config = dict(
    num_hidden_layers=13,
    hidden_size=384,
    num_attention_heads=3,
    num_key_value_heads=3,
    head_dim=128,
    intermediate_size=1536,
    vocab_size=3162,
    hidden_act='quick_gelu',
    norm='rmsnorm',
    norm_place='pre',
    norm_eps=1e-06,
    positions='learned+rope',
    rope_theta=500000.0,
    rope_fraction=1.0,
    qk_norm=False,
    attn_scale=0.0884,
    bias='none',
    tie_word_embeddings=False,
    parallel_block=False,
    init='normal',
    init_std_qkv=0.037,
    init_std_o=0.0,
    init_std_up=0.037,
    init_std_down=0.0,
    optimizer='muon_variant',
    learning_rate=0.00797,
    lr_mult_o=2.0,
    beta1=0.93,
    lr_head=0.00836,
    max_grad_norm=1.0,
    warmup_steps=200,
    schedule='cos',
    final_lr_fraction=0.1,
    batch_tokens=65536,
    max_seq_len=1024,
    doc_mask=True,
    z_loss=0.0001,
    train_tokens=635700000,
    max_steps=9701,
    dataset='wikipedia_en',
)
Each number is 500 + 25 x the weight over its row's rms, rounded and kept within 0 to 999. Layers, rows and columns count from 0. Numbers have three digits each. The size before them is the row's rms in percent of the matrix's.

# layer 5 MLP down (transposed), 1536x384, rms 0.051, rows 638-710, columns 192-287
097:430489504508559501461477460523538507493507451437525454517507533519468468481509518522529510487490503500494477507466518509508462477499545484511504473473511489545497493479530494482515465468494527478489501478477475554514467485553482554484477517513465515514529501457520536503521478522497496488
102:524546510483533440518455502510486510503527470457510476482517497486523497486461513484484486500484483448483489493495510507466512506538500497524478511500476483454526462508527502476489510502486499507492521498483509475493505471525470460544535472520473487488480514530537508593490511472532509433
100:502492504492506508507486490467506491501532492535485502509488482492494517496513485529471562554489495511479515488534495487494521510516451482500502499523492484520519497511476470484493518474522479482468521491506505519498538506544503562510519482510520509494486476506494524507526542502522486451
094:514498497497483480491502521479497498457479457518461513483546517466483529482462496480541462492539461471486510499542508543494515478483537511508506532511507516424471532501524514476477448474489515504524523437520467496488466552507509473508502479494508486499494517516485473498521464496515487491
095:511547494510524528497493523509506470455513492490492471496457519485520550512535480518491452498491513517479489460470528476509509518498527549537484483475510474450500521511527470484520486524507471534527520530502517523496474469465472483484501538441520438477446495495514514501502510481531517538
094:512519500515498470487474538433466518469498463554461506502484554496498531513498484458514499534440477527482490530521464515500513542507484482501473477491497456512484518498501476511532512504508520460485517464520436484570486550455480549515493510462489481468477477504479510509517516515514452511
092:549483466489534485510494493484502498540489525506512514455515439488515503507528468466455516479487489501478463466493470481487510460500510496503452508504537470497482472523503474537513553511489484509492579510468502497504495497468470544533510486489507526498524560509547450524468506475473515529
101:484517471468568516480474497481511476498534448518501502476495507505492510518473485467504478514488503504459522461554494449503498502480514530493463521492586542511505504522510472531489461464498512524569491482523501504439472521511512454472471533499540499515527518498522480486487492444520498552
102:483479520541489473483504502498482469476510482505489529546485483497522458498537496482519483474485548499543487485470497488462476526457486477519517470516477492504516456484497500492555498500487501471498432466504462497491485483527477498509528494475445465530497468504488516485507500493505474539
100:503514558499472502551504504483490495522514471456502462472527491486486475509495494490493497502476504503514518462507502510480452508513523463563518497492496552484511497503485515497488471477483510533482467498502466444537505507528520508516534497520495529504523519490484544496500526500480501454
090:463494481492464517480488518494508471521497526514509483456513517480513498524507533546500488520509532541462502522523466503523488493476504496494487483491504534445473480492497470532472528491490490481530446488485509497446522511445489496472463486496480542537490512491493505526482462541487532528
103:521490528454506503524504488484515500512512444503469541488471498477490552511506520473547526506490473455530484520467471510550487498503502492522479534509497513531502535469516486509498525500465505508505476512487503485475516520516468545512493503504497514499463530529526505470514541511486555513
106:479463496512494495463486531513496493479512525517460502503527543493502450464489524520510464500495527514485491500500485492547533496515485520518474507547528526494545477506510480458545518505521524488493500520494479500514480545493468464499515513510477494514467458492540508533467502515481500495
098:478477515491515511519533481474476476502536500493473493542534518517486491462489482503479488507533488506501516499481466528518503481490468483490535467498534524515474476495476491486496479499497491492500519503525479505495473500503516472499502483501505505522492458512549511503512494477560497498
104:565513489459508523489501503502516466489460510540476491471488500512504495484478498477460466504474504525473451511500470534521471498509531469468473489509463501524483530542488486512525475526525509498518475493487512511513460503507468516523485510517472498503464512454469475502465485480491499510
101:495489519466479495517508531490491571562507526519520580487492506495513511477506495496475513497501502530480494513475506494496516500516500487492509522506548528488510460561546523491493527454458498521499592529504475525501516524500510493540520457506501480481508510515484498501478517454507543503
099:521502490518504509512533469474486539428483522500468508515470472474516505515489467454489438546524492478500530519512530491507466488497509534446492530495466426496482484542489486504489485499516492492491521471548510448490510517491507485473486491516531519500493483506515482440483479547458471494
128:568505503469521442521480472464534490494493496496469497491461485487515484502507539531487537559523479550527473513560473523523479507521501502489482504497499527482485456523508479486511463486547500521550508481577489496501507475502490469497510505520443497511461479523503451500483508508460496487
094:534460470491512485491500528494478506479461498509489520469503512515492494501499474504474465527520463460549526507537491477476512480494498505488515480517415555494501485439476514532536525478527471514500549518507502496516494505510503509511495488487483514502552494485504529482474454508459477514
091:537486480477464504471497526497470548476462526516523496455535472489497513525468496480508511529525512504517500473515503452524461502484514483467528491473496461462445510475506530472460482475483515515513512511539456492527523449497540504490495495488507507485466530493531517500516468524505450505
109:490504486521487481532506507510478519558516500474501481484524523532500537489516477528490527497508520503511498463528473511525499502515520492483457478491537513503504489503555495513520547521536497567478517541481497483481495446485562491499502495475485494504492492474472464471524486556519489470
103:489566534499452496514528521506494478483479484480522462510494502504463487532481522474465501532491503449501466500493482508487471550528495498516470506518469469530498476457469505514476512514485491446489465501563503480528497521475507471468507476527475477517482495496510473483515469526523450515
096:497504498487464516534503503494507540474500535499471496504515481503506512514452496446496430467487482551489500493462475538538464495512495470528528502492493489515522491494517496515525473462532451528538523466458515446500484500498479499535465494498553474457525540509491492494495516464529504508
094:490474503516458459517484510541522474525499493514494483520453472475486470497492488512474517457420528511532492521491520508530495528556504514510497498540469543486512492498500455512493526476524453495505476512471527515513503525499458545527479497479498453528486484496481479489489499558492481492
108:501472481541493494438553531517477483466478496524535484496497497494496502513496472511525523522512471528476478516490479510497504443450551475518507452532498463496492495470470492516512468522506470484507511531502512489506474456566504534531484493483500475474494527483504468565484517537516510459
106:488507523510486494469454464495510493516528501487516533482510501479504479528492503494505495467458489493522524474492507520509442475514553507456518506520502486482498466529496563495486527490515489467519464473537490507528482517514465503527475547500508456491494472492492543502515535497504453481
091:503517485548510493486484490472508485520491543491474498494472457507496497508488508527494490534504513486535510473502549503502518490481478491505475509544441526500537519485510495487454496473491470476502473517527497494532520503527453476505546482461518515491467506529505490527526501484456534468
096:489516508466534474531470507547516514484467461471495462492484444508455495447475513478527503507532520495512505484451465476545493427500506468501531473513505529505527488482521491489518450516488496513492492463468491522524474489477517511498507477441541510493479549470534502473484466467503488506
102:532535469523506495482500507545544513483516494460492479464505510502507487530531507528499522493507480482504470483485500534481478503549492523501479431469480509457508516525478521539506478548473554532536483488439505487457502486441471514509503478515453533480493528507510485545519508521518478460
095:494470522484483531500468515548486543478531497506496511435494479487517513508499456549508488513458490467500510473505463540489484515520528513473514533491545466507431532495474521456483510497489497500475468504469464536475483493510487487483499467519509494528469532535493480487477517491492468501
102:497493485546520485510457515497533489454543493540456531484496506490508514491466515495512509467519501499521518505501495482467501484491520499553546460480479536508545445496497498484520461461496529469517526538462527475496489505502511483505502479491478498489510529442472476448530527506508499560
092:509480474517505529535516451491472502534534503527529491477462480515526508492516546501512515461479499535561471456527493505491517537496521497537462470515550535532504527518471472456489486481513530523476528491532469517482517507547499499476442490490506480458511509464516460492482488521475509481
104:459473513494537437498484517517532541520509515493537496512530533493474475495491489519516513551565470526511521466465497472510524467493489562476487479473464503475515473528487485515527479481469511493472495503526489487471496451503505514485470489490492518468476497543493508483484468502519484450
122:485516477513466466511478506496514479498474494517490483458477451500518512563524459475508509497495517456477471544528540536517489504497506477455510458525511509514523484486464492488480487444502498546524467463527464488504496465506538512469489526460504487505467487553509491514483475462548471484
097:527462482499496529526527546531484482505519478499491502500514508494521550504515528511486529468504527503487478455472487422507475475507515507519472500479513505482501491475496488531477481527495560463483498491520485484503488452457539497450471491467516497480485494464502460512501461550532535521
093:503526547475494519519467485543528514485494504469495486502505516482468497495495474460509484474514461572496525489526517486479511464497503501518511499482503466564513472525588544475478485510491497506541458484458477559537508527531480510502487493508517532496480436470490498488505549496491492498
118:523499485496528527516463488478488467499512490497515502489463485471476461515475505534489526465539523512502479452532504526489519485510575504481512562492508528518489524461457459497496486454505472485489506485450493512513481556531497537507512487506455507518510544502523533484496486499525540492
095:506495523515454467522503506494528463491478494496563503511525448507498466491478508488479451495524503487518531469497475497474452472554482466461521457513499487507515511529527509470450525525458544525531497502495535462541516553521455536507485530518513490515476498525538489501525488538554522513
091:502496521477503498539491478504482498504481500542488463475536503496520523500490492451520529545498509486471508513482506491544470495526526486512491491506453455502522516504487487497537553533477498472519463481539527487502477462516503508504513500516517510469525506460484497527443501501508469490
108:500519504443507516514498497506509482517469484540487489512500514521526501530500481574514528506513501529512485480461514505487515524500489493510483480497539520488517518483466450503463486489456479490490484486494443475486522544470464470472519517505505534509504524516450473477496528445506558498
107:495514486534497526480484512503524503527485540526526474493499489535525523489521494529465492489503512510516506475495505522527508492489518507564487443522513456523477494497526506512493560493504515469531482468521514496504495513508479470482490472527528501491487498455525516526463478468504484486
093:519494499536466454465537488555459458507493504513484512488519467469489521496497487499524487507532495462498483481488519495488521504545470492479528512535548481511491467512451491504476528492498459469471515475526489521536541465514469518453503495516495478486471488517511505511472489493507489499
098:460505495542508514514525518517481504500479502529466534529508467490453514505499471485538482515543482490508494497507541493473479516485519518536483543498502494446500483527484462494490507508537454511512510505493503493476504466516500486543539490463491507523503498517485491439493532506516506517
093:516545489526491515511474518481499516486521486474524468519463476493508481504484502521541521507535485500480493497496482514521505550543527514482515510460478488533526448504493532512502523478509545516523530508521545531498504492524485478476519510477497507502469482493466571507502537479519493508
098:513544511483533542498481525526489475492516555533462497445542540485547462484557507510500514485509546478489494499519508451505499466471502485518480504490505519539477537529523513502459542510486454473474475465528453498496523490467476494534552489508478493490534490535498520462496513486461474501
104:491541510537501528513437542532479489494498504493477489509500509498496518508522531541485512514530540509482519527480461483530482514527486486517497526548523495478496496490493506501514500509496513494531505521515502549502479552528495518491519513518471492503487494470511522493534494428507502534
106:518542528457500461535500485516500469515522501492531483520520476488490502461520522522524507494466503472485502460523539487479532486503488480544533482491549519506530498515513476514473553523505513497527503522494438498526479480450525525516529496510495466477497477433502505545499521523449548498
097:514494517538527518512472486488479514490456504526498472516512473482546495511539530481480484473521542500530492523504520516484527499475476517567524508536528493461502484522518481504490480462533523480451451468495516493561494545498529500498532477493487529495534463441518489540507480447524519526
106:510510506489456506483482521531513453512515456472484469500516520489457548453547471491513509458539530498523492444488506488499545471492516508509515484457540499507491513522499467485525460486497482493501508498489501531520507504535513464516449530487483523494484471508490517529473470511527524490
113:481496473499544498509472492516448476447528457529521487499502467536505488533493526512488484478524543474544495504507522498490466488503496515521468522491495525475495514441446512505482441492502509485484516485494526516488482488502483510536476512450465512464481464469512494489482492488505511498
106:454460518515499491513508500480495498475566501460558516547494498499493507485522469508533521537514514499485528498490494478502473527514519474506497462515510496500515464492531504488510529510490471487489514459491512552509490504486502506504521525491485466512526504504532507498484511505476511500
096:570505488489494483504561509496501529492495507469529477498500463458521522495527496535481459517514504465533497510477523467454515504493516499579484480523460510507508504517518503505493483508480567503472502454465496515510474514467470526499515472472518500509553491503470467516546513482484503524
100:456588499505547457495537525487538454483526506460517476465473506501536498508499553461502509506499519485524527516493532490475456522494540483481512472476447494500477526493490445491485476526491514507443521500496508500495528528496496518529468497513520506499503483521464506468505475552532497519
100:509503526499480482511483427508459442479470477506499507485483524443482504505495538540514508473495493470497481530521505470525483504497508511499483505509521460481505535485499478461481524526490466490481517509512469501494477483527514493461465523488518496477501484539517541494515477449507525497
101:491487506474480536517543499519534502521500522490470457506471460470503536481527512477501524513532532481509492485480460516506516512499481525480494467491508475545491491518533490463452529526526438463471506484521490469488501528559495502489494540521471507520493536488511487540485521499513499532
097:539506517450513503519456491530492541486505488492495509524522492538512484496523523492555502539519466502528494539487494515484542536514538471497528504489551558537543501478474492471470499497512524474510535482506511500503493498520504533508533537495459469493522524493505503486481455463508472499
100:463504547508506524483455508529508515476530527490510486518503531512476509509517492501527483535538507540480517497517470511513502476501516486473497492508513470488464499495439513520483516467548484502544520492451505503484515517481484475553446467478448510486564526527497499483533480494519511515
093:504491475549515499465507505464464515489539453511542507547504478509517533514492528490535530510448504489508545528526475495496547462491475475467510474523450492495455532460434485499500514502511533464527521491522521477508497480471510466492491466500494487527519507466520525491477492466504491487
102:511540503497547495502517511516469522517468506548475502480544527494489480514484556531438442494467562478511482510487530479484462528507496502508521489495493505455542510494444455492509506488494485507489508497507538517461525481513509536517545493505464470515512517457523476459498502490479449502
103:492523432529446497488502485503513487492557498516499499456497499471471501473512486487479477499446506529474483466496541507478494490497523466491464445508506468507485465495481516500481475528491475472519508531474504501500501496539482511466501493488513525494495511471520463416515503525519453528
104:490513505464462515533482478467497483495489516488492486516532498450494477497491510506497483505515517513482515524466537504529485479497499500533527497508495477536548556498471479507487474514519505491472554461471489474522509487502518463481462467547511464448462455508460487488488515469474546522
104:474520531510466498560501495509502534511466483513523505521525490500473494467473539499496439551483528512485457502464480539518427515518497537480538510497511490485540491473514514499485459491466471457477532489485514471493478468495511471486475479479481478490479503478506520539510511493507499489
101:504496524531509495477471496488478521532507501472506514484520510496522511497518503461516520452502520499508490498510519498530436487489536495488517545492512457510525514470492586530447497474488492489490524516502514529475501469510518486511517457484466489499520484403495516502498476510451530540
097:542507517494471521484476468474506482475504504503440479515507479489456550449479505518473518499500524514542486495546502500497512484501508509504476480522510472538517521475543524528529499485505489486498495471532464559509496538507442550514518541466495508503540508512516536540497469511489520503
096:482485524485479486454515515527501507515516544469492503427480450507492476490477514514483560505463512502514487538488490487516517525473487499507516504509515476436476474504537479513512498478493524492564497483483484526482514510543492524490509548490510533518506458487476515480460499494490515497
098:533512500511498536516475461463505523485484489474520496463481474499481475461509513516509529479515481578521515520483478486526500499506533501500521466457515523485548486531474472502489540533507500514482529478484495499459489502489518504530508453490473505525489432515500517512526513503495464507
092:477465488513520496487514511504515495490495525495481512465484523494460550473502514485499467498481507472529517484461497499483486473518504493482548509487529487445515525480542547507503501516520497502490520485541522473496495495502535497497509459492482511503515465498502537513531502467486515519
099:527518495505529531487517500552525473496487525465468453525484485502490467488488508477484562474548497494473519476547539513459479520505523541522458495538494527518511454474496551480494493484478502499502501488489500495516521521520458506515497487471470506483513467451493462527517497509494500480
102:532532435484552512506468526490485553509495518498546544508504460524469481500480461499471487504504492494514522469471527513523535486497497535507494494486505506502482444487493484478530515523498481456524467468497523491525464479533529472490538531526531508499519484463537525503483508512506488543
096:489510543549464476512494537518505484482495503454540462535493487462490511471480499480488457504484463504517521522448508521492489480501477526506511488484489504519494438492491513478497525539530524507519435473500467485521500505551512471495531496455523484489524494501519496492537485474437517475
093:482546506465496508507454540508526465513543494526501494492434507474511486466502488495470479515489513551518522506499497527487455514496495526505468448504507483485500480503511498490451480513495482493532523464487473485450541487567530511539460481519487542485507512481449454486499533535528514496
092:507514490526454505504492492516510555515525509484512493526505515522514514487493507530458502503469480501527490440450534495497539497506525491504469515514486465485441497502492496536484515465511539524515477478515541538508490486487518521470548509501489515515469463509493505491471500499507508507
103:486517509558465489537539501472487498460524494483522491508517502516513512488513498443508523497486509486512566487490496499536469499462484538514495496478487491498482550519498466492518489559508507518521551470487484482433490525488486492471518513508505497557508467499525476482510464481547506466
# layer 5 MLP up, 1536x384, rms 0.104, rows 639-710, columns 192-287
092:484517496494442508515536522511543508510539536540464464490542485545481501555520505522488492486508523518524489501549486500523497499479489464524508466489511528518529543538476503496523505517461460505500533494467529448468527511499515493488513510509475521528482464488496474507522514521497520531
098:485538542487515495518519484511481508497501489525531498495523505526446520515508493480503503489459534509501458516507522487542521471493481491457501536474452498507517501490517483478482502497487487474522503472505498515552520529526495485520519499484495497519495513505523489499541510504508504555
098:456490516513504538516492479466507494502476524491489514532486465539547463543511489496490521522502485515531505495465509496498502509520475527502522491481515506501512466481464479486488509477496496484485465514472491488478478500500519533483498488535516483515504494511504534474486568465473461469
094:508457470559493502541483459482540552549461491427509529518492504448462498489519525453514490534519494531463533521497505506531477514490543546485453492463479523515475524529473483469534491451515519525490494494473457458427499522461492517535511520529544464471464514493538461561486467495522480482
099:484480517521506506509495510529530471515496531494521466494504478507535523518526481489563501519445463526490509504518503482514514532504517452557494487519535524487519516534475471505489486471474465461507517457511492517475479505491526460528469537489547500490509498557491525526505494504517534501
098:428544503522464463532524518479488500518510520521459531573529491534570526477482524501502521500513484513488498469494507533494486505502491485497518523467503502505480497465465491502529523449480482469511421500500497457470483498502500490502520525522472497502496484446490531487500471522544527494
100:524486560465494513537507518516506489521543497495516509500487532548544517495514519482488529463487512504490475477515452549442515499487493529527472481483520518500485524556509497505558496542498493486518479448486538501529519521505510497503494475494552493539506479535485509515482545503514496530
102:507528495479564524474509496513484478514519528481489489554420518450497477496480505531532461506477468514496476457501523501494480535512529476526557546473512506450510508524484532538481510504511470517491544533527490521517491518496502451516495518484534516516453489496501487479515521496461531490
104:483482493476534543513512473495465549489497454499522485472490492485541516510501527506438477457479503508482443521555531557470526511513510525430485490504515496475505505486477530541500516522480470457528513504540456560493500489519508465476530503516500517497545516497491497519509454452513534477
097:518524486473471513518520507468494513540478485465517519491502499500443498484509501509516512519475488491510462486518526495528554485509476519497538458497495521497476473502452496462547484526468479503468546510505488457560553499526464525515497534495489481421494536462507503517470461466513515530
097:483493457496516496488536472526517494524516507518528519517540540449448532462499480517458451507524519530436483488484501522505473491524485511471505515491502515505482485469488443515497504511458466497504481561448526492492500453524477477560471522471493510485510456474510527532465491515468499485
101:534515484504526488535479513429482487450542506524532491509517520524478488479471488510486495516457543502499519496521461432535524556510537528487518504526482491504540486516541475508484524485473512491493511520500499489513501511534504469505451531511488517485496479517531509460511475524520508515
099:471506538483502469505509522479471468479475515477463438524514509500494504537522468514479443484512510523469480464465490519465507519515530472495489493506460525523509500543500510495490494531477499492497526463517545476502534525498523513527529485452522509535481481493467490505446512496466505492
103:500553504493479486516505532501508531518552514491489438512470550489478472511483532506518527554528505478526505472512503435502500484523489465439513444500524494464481530543490510500470487480521503500531470459543484463485542490486485514514491498471483525479577506493505529485503488528549512520
099:489521502520509469545494496484494481488478474528524495547495508492504462516494478491490507469538521521486469459532485484499507519504529518498518497486487493494468520500474521504470496470473506451516479510496475461510507510508518504496505506506456481494521460526534444493502491505466473512
092:512507531488553537478473506498515471494499483520480504531487526515517503482529509485546523505473484515573523480465469491491530505492476491536520482486525527493503497477492541516510515525493433490507552486468490507528480526513505544526493496507472460466508503523523494496503486461524499496
116:488512508453526462528493474509463520475460479490476512538493533522512455522470538522500495540495475497479480536557449539490475476538533448550522526500486498504472523543516503517487525511506546494482541484549512489535532528499472497497521479523495514503477490513476472486488514466443467517
098:486526472490469513522485508500523503487506525513511462578501481506493481489511513485512498530481461497478504525510538532510517509504496516516499529480513459497494514542520530430522507525495509464502459445474530504490489509497487498487486435504489487493486499498463485528515495530524550517
096:522487482472481552493506530476465470529491479527494436496498488528456483466506451518495496499480507493515499498540493483515505482477484495472506512521477495521496496516498510495540505492481521484532459481490487481476491521469506527535520506449555535523521496459478514518483542484519529506
100:483500518531530486497484483480556492542527509480489513514496509501533479499452486514490518509465498515529497501518483549463504503499490483521498510505461520514494528525502494485523491534545492455492523487510463463493502544498488479488547495518510498487474530463445507507509468486481522505
105:536474516492491524493503502516500510519516493535541552505542486472500500520504490580477478507484523491529560512545497458556475514497485547495533558487512437429470473527518521504516504528465494531483525452519506493547521527506498517504505510462523495492553478529512490490500548482506465501
099:474502504511509512511487553454538502503536467515481471489469492517503482532542496472497545531514482473506457490554468490494529542477505485514504524432492510499504467450476510497497498497491504491529451544525530484523503542490547497504475548489474476494457455475488483491527511475495486465
101:475533449496502506517520518514561546563471481480538502488500520526470473499496440447520515509525437508492493484482495490496470465482505478467529489483476512456504505522523520501514500496533482509477506517489528486449498483488489440498486482510460500480508481513493493493466503474538528480
102:489568517494511500545512477512519516486512552504526490484458467515441498516493484500510485502475485544493526468529540521448496479487498552515520516508508482454503527556472525455462524506475491477473497478492533519461481524513502470484500499485485468493514464505513521524541491466530487512
100:552553503516466474444531524511507475518486497524496517471510520506519556496508522495503495497496528458476514543516548478511517504476464543500497478541518445504484508453543491543495527509523477504532534532510508532418481514502516514500536504497499514465513493488518510503483561503463494524
093:527515519498510542497529520547514491524505507505492490474537540539515479486532481517513485481504509496496513475531511491511485530497520505511492489528525505491483493507532456513490493512478511471528465480517518494477526484473496530528530512483468486485503472477506508507533482484535486522
101:485503525498512494506461502487526475508460494501481480503534477481468513499489522514434529500460475499478516496507468541496508516490518507528474510539506508472492561466483476537509483515479458482544516506456498504500527486519468505536484517488520535486512467530535457468494488513483507542
102:504503456512458500524501513541490521487477513458503462544515455500487530495497510512525499497502500492480524569530503528546492476535536503514501519513497509533533562482508512507532502504477489503530474494490475526493489529497529508445520548484462518541496472527520483483493527483492527465
097:465516499508534528512509491449546510514513527488472501533517517523517531491526505485497477504476531538485499454508518467516500497504485492528536494497468459485491538541526521502499499525459487477487494511506466502481528485484498500477545498462504509529531498534481541480524522512518514545
103:505501516491478493476535549548507510458506531472515510531489490489499470518521497525504486496487520522541494470486536497546514498498529525497440512480497495492508489542506530516496447507473473510530488546478522470505516460482476521485481527522499492498481480504470545526515492502519528519
100:510508504502497464479501514525480486493513496498475472506469516507494494533522449468505473501488534511468462491499497504470494481529541509496510507523509528498465487505522489524492479530452486534518494517539535481509517505507503478490507482464511511508505509540477480500481499517503476460
093:528549467498479549504521492472482503503513465487463464501446459516527480474537481521485467501535481462479496524515485487504477509528527447504532503488524461513469477466505501515474486503509472533494479507470513476518497538508462491518495500465480459474477474469458502530529508546506497497
115:539491498458450478536517506492512501531497521481480496516495492506512516547517513503520516429520520494548476524528504516506524512496515512500484519505456505527479520528473525555522507461480559523513495488519483481517506531502496486486527498498463484511542501493457515468488500476475508481
103:499500502540478513527457488468500491512520515532498454510489501523463506485478491493517478534485501550476476492514531474516511530485499487521503527521478497465476494461490494510499469494494505503541521471531530484494500507512450486464495488475494501502484536500492507519506521498513505496
103:492518471545478499466495508484492531519469490494519507524522476517509478530504507473451464520501527472500528541504480510546509513506473530503499472537506590446464520492465474494493526525467531482485478505478520447514534502513504507489469523513512498509462526459478467478461514515455537537
109:467500484495493502419507462490490480461524506542516505492484495518429461489463533488517447509528462502462472469475470492486525479512488530499520455497493501480490525564463503451531467474529448490513489485539515454526504492505474473507545506511541524492493528556523525496511485501500517496
100:497514511541502483498505512504506461485495515467497503513489497521496513520509497544487484513522514497526449501473523458471493474497505487507507508489456510479510486490502525470500443502483506506467492523489493512503506509508485493489489493485549475502486537480476466461471564440502562476
104:474508491475523490535468485468476470483492526487504507472534498448460535478515508496519513470563487505477490454438529523490489521491484529502495482471509526483517484495465504516505541530490505480481515472517436483510525504540521499522519541485506475492523494486460523493513478572511479509
100:513506519472483548529529496492542480545513479490461493481532463502486485518495501478494471473523534518512503500537466505480496490536526492492499487457502509505507510504501526518499522525515509516481489482502492480523528496522516484535495476520500509475516559554459488487548487551515474499
100:494482472419487505476526537573495517490527500495557475503503511545521494511468521469500507468456501514481468535551544521464462488491459486560520501472492554519544504543463474483497491470506495478488499539506530483470527508562486536488501518467459501549536520529516534539531522517484531512
100:531523496490493532489482535520437470507510512507548484510527475491534532481515532489542461513526492482453535486510471510453514499503519512470448485493491479516508497504506522532536553444538472511523508496471506501499486511481517468517530486532472458455511495509507492529489510491501504512
101:507505494526472493500480508470506518505514460521548505518535467516503521486498528485488490513500475504507517524467532468507498532457496491481501486549490502566484541554531496494539505480455505473531519505511463506497507506481510537484501488530513493490448454494495470477499485496504488537
099:501510517500461511492556450477477497471495481532492481488516525518504470570517489465525468480537479549501489509511477508495534515481520501438502490513497501533489517533504497512477479502517463467474472495490481503525478510474503575477498488517505493492517507443515492507507493519538487500
097:542508518532567523502456493500471532503461546486547501520438510526493509477521509506477489492532468457519460518480469469555463508523508513469541514464482564490483527483499482469495506505503497511489532493469523510489501516517477480475485471503454499534526493516467505489491500514480490544
099:511481474524500538515515487466556466459539502467491468526502526552464485503477454527490481528489525479489499504526508493496476520495469470502485575518467488503459422488506499492572522509501525506549530505507522497469471478516523480533472500492500512455574537460485507483495504470559466488
101:480503540482508479480507485505509437534538505502490465495521571564513466556517547532493486490503519472479500482532480521548482561502544448522534556505492507535514491506521511497496497475503485512500466506487552497527509497500543527494472509477500507479480514488470514502523499521469515574
089:509469462472450489482507482475502496540520468442534516476501517537470512516470467490518519503474485522463516449484475508474485487501479495401508526462464533505541513505472481498496512520451520527499517545508502516490500475510442532532492506540509484503484516523528525537545489571519487460
103:503491536498514550525520487531510472453480522499452481476508520516461555518481496451495476450531537480505502472483477492487494498535451488523480475525464512529485522518520504524501504487521500535486542479472486508532506534484503484486471526465476500523486468527489510470544480495519514521
103:482498489552550461516502509515530481481518518524498434516510505511525496544524522492484460487506510512500521577501487540508500500518513500533511492527506485468492501527489506531503514482491501483483518503496519482476496518519476509538506516513565492479496501499520488498482476484540456518
095:477499489518467487454485483526507457502467478548487491508509487481494497502505470493516504522503474487443512498525480483482493519515486517519488478456488476497479531491462527406492501472535487504512521496473478545515486576565502508506502489462492509514470512506578526498506471508536478451
097:457533493531524502508487521488528499473521478510477462489459506500505513497503519497454464526517497525511556465485454471505505474477514536472497525503499447490512472501455499493491602476519513483521530540467501442457528486519519529465507523502510510469514515462501516513513505521495458492
101:503515509509488502481490477511490502470509526477506475504497541502481526539509541506490475510532504494508495472470483495476483520534480509493472527484517525522521499513489423514512482528495548507506540482510487517498504470505503524510520483482562498492458519545512486477503500496505475513
104:514497492479500507525462493496475500514498508499498484500535510503525496505481484518493519497524473472488481465494531543532523536500491522482496548520511514488478524478477517536510525527521492521505545521485536474526477511525489475440497486503519497494515511518528533520501478501491520509
101:519473510490474527504513478496451467488520501543499527475533523505520493495483463543494519395516482499517495492516499488492485487479473501498502490490477492490478504551500534498552529452485514481537497525474517523518520491484493508533520541492531536477522510486510499501533478472475475427
096:483452466498481508508502514473507522480560525525469504538471505488479527444464484491454474498489545514464511504510565472521491517523476557514444507523469470490522542549533519483525508492499505479475507533479497526533485513519492506484506481493507494491511494547528508488552524551524467475
092:524535492501518512458515477483507459496493506511509497502473466492500491503502493495522492492484490466521474506515549498490518522495521474521511496499464505493528493481522499510487503535465503497471509488487498545498469491511498502496516546471554492490493533471485544473527514518499500478
091:490541551499522518479500471494532522498491495496487473481503531489505507482509478528487486509521480480509476518500496469517491517510474537502450472505480498552515526543564521523462559524559517478472552448518521490473537508500494569496517511461460521525520503507510532539501500502514504500
094:515471490463553527535434515498481496477472502512500521499452473506494482493511509496477461502483535496474508480518510535478503479532463525524532521498454547528538511486501508472518484515502535510502546528519501483512487490530526496573536566504500482535508494428484512516484515482512544518
101:499534481502511459532490523485523482579516515483496470517508490494494480508467476508504496454507502527506493501489471523503502504495520498485471524507519497535507486521545506525517523545495496480523495466462492446474516505444545506480472510478487486477489516506495479539466501479484483495
108:483485530489513533506534486503537539511483520463495500526488545490496488525557479505510494507534492491469494544423499451453513500487513472495509515486479515511502491480523520510504492475522483527543491499472515491521507507503537503472479487520544473547489483488484501529503515505507478515
104:487550461508457517516478488465497545490488470451466495533515502508487459491514529504503498476491505477532505539503502510504495509478490486461478532478508501495501541483506489517486482518494513498476521495478517486498493554498529517489499519519522472475499527496499485493542515482513478473
103:499530535493510506475515456474507483479488498524491506511551508507495499493433492513482466509436475522492483556529498525463516489491522489524524513510514517470504471471518471513521491526503479511456442492489511557492489498463504466509459487495519516471499503541501452460484544458505506527
102:535531563506487477540456505533468511496507507501524449511529495493518562549531491466545503486481510509462494479505461459506470498516496530493470522514496553498483530493484489541488487507510482544517474464516471498505483438485503487506512471536546500473498468426493529525502490551532504517
103:523450512492481500489484468457511496480475489494495489514485504522500503478466442488434503480537547488483532435544486518484502535500493503534500468506510511526469464502530566502498588532530502523555519487542493466517477491486512511499548507543487467492546519506478504466505461512499439492
097:530489498484481507522480463497517495493517485523493482467503494476468489466472510498505493545504505513433516556494490442513540518472508489518442521469497519497505488507502482511529499530497521483527504494499506498500472539515521473514496492460529521522502496512474565554512530517540457505
103:516484469510476515506527548488472462515482508480502533502498486478546503516494536492527496493516484479509538493509510505508557524507467478536548507521464530508441495531505457515573501523507473474498484498527519511499496508460499524494464495505498499459484490481498484496532498545487549502
101:466474495485520513478493475462474541497504526512471535462447496476519533488493524502529466557496437506511492527501533498490503506499501528527442520491543514521454502520533528510519468539502478519501480469497503519477504508517504459503478485446509539489515499483492425473505500519540471485
101:542496472513491522506466473510545486492502524518470496510464500524459484554495433538506512494427474482526514514493529501504493452490488499549513493523499495501513435516505494516541520508533505493514530480493498476484552506503533471529432475460505489535505539523487519537501535505501515525
099:541474521549504481497440447505473483514441533504493469523528499522464514510492517507472512480512508499534492508499487460451499529466534503467476530542485560518504527520464490525550487497527545470448530492504493482510522524505488529529507510491484504449463488518477497459525523458503482482
101:516443516490477485483524514500490567525505509498486485513556531489498490546505494470497467501514511508476506472539505491484488542503494508482493524456490504497492494502475445528491496492487524463498487494461457505502525476484500484467517523573525507506493507491525484435476515485486486463
099:563495517497477467476523525524456467514503511477516475507506555466478516500492518494497432465520456505494522484486519515504521479517530540478496501451535533537517540479477498518468490495481501481503487483510505531486546491496517460483523505503489484465479490507473491516494548533503504473
093:518470493479543486471516526528494503513469468518462511479461501516493524469492502515455507485510525523509489491524460516498476504500511460523476528501502517544522477491521497489482529433478513500497510505451531480516494499497505514517484452486519518456518512526470484496495515519451525474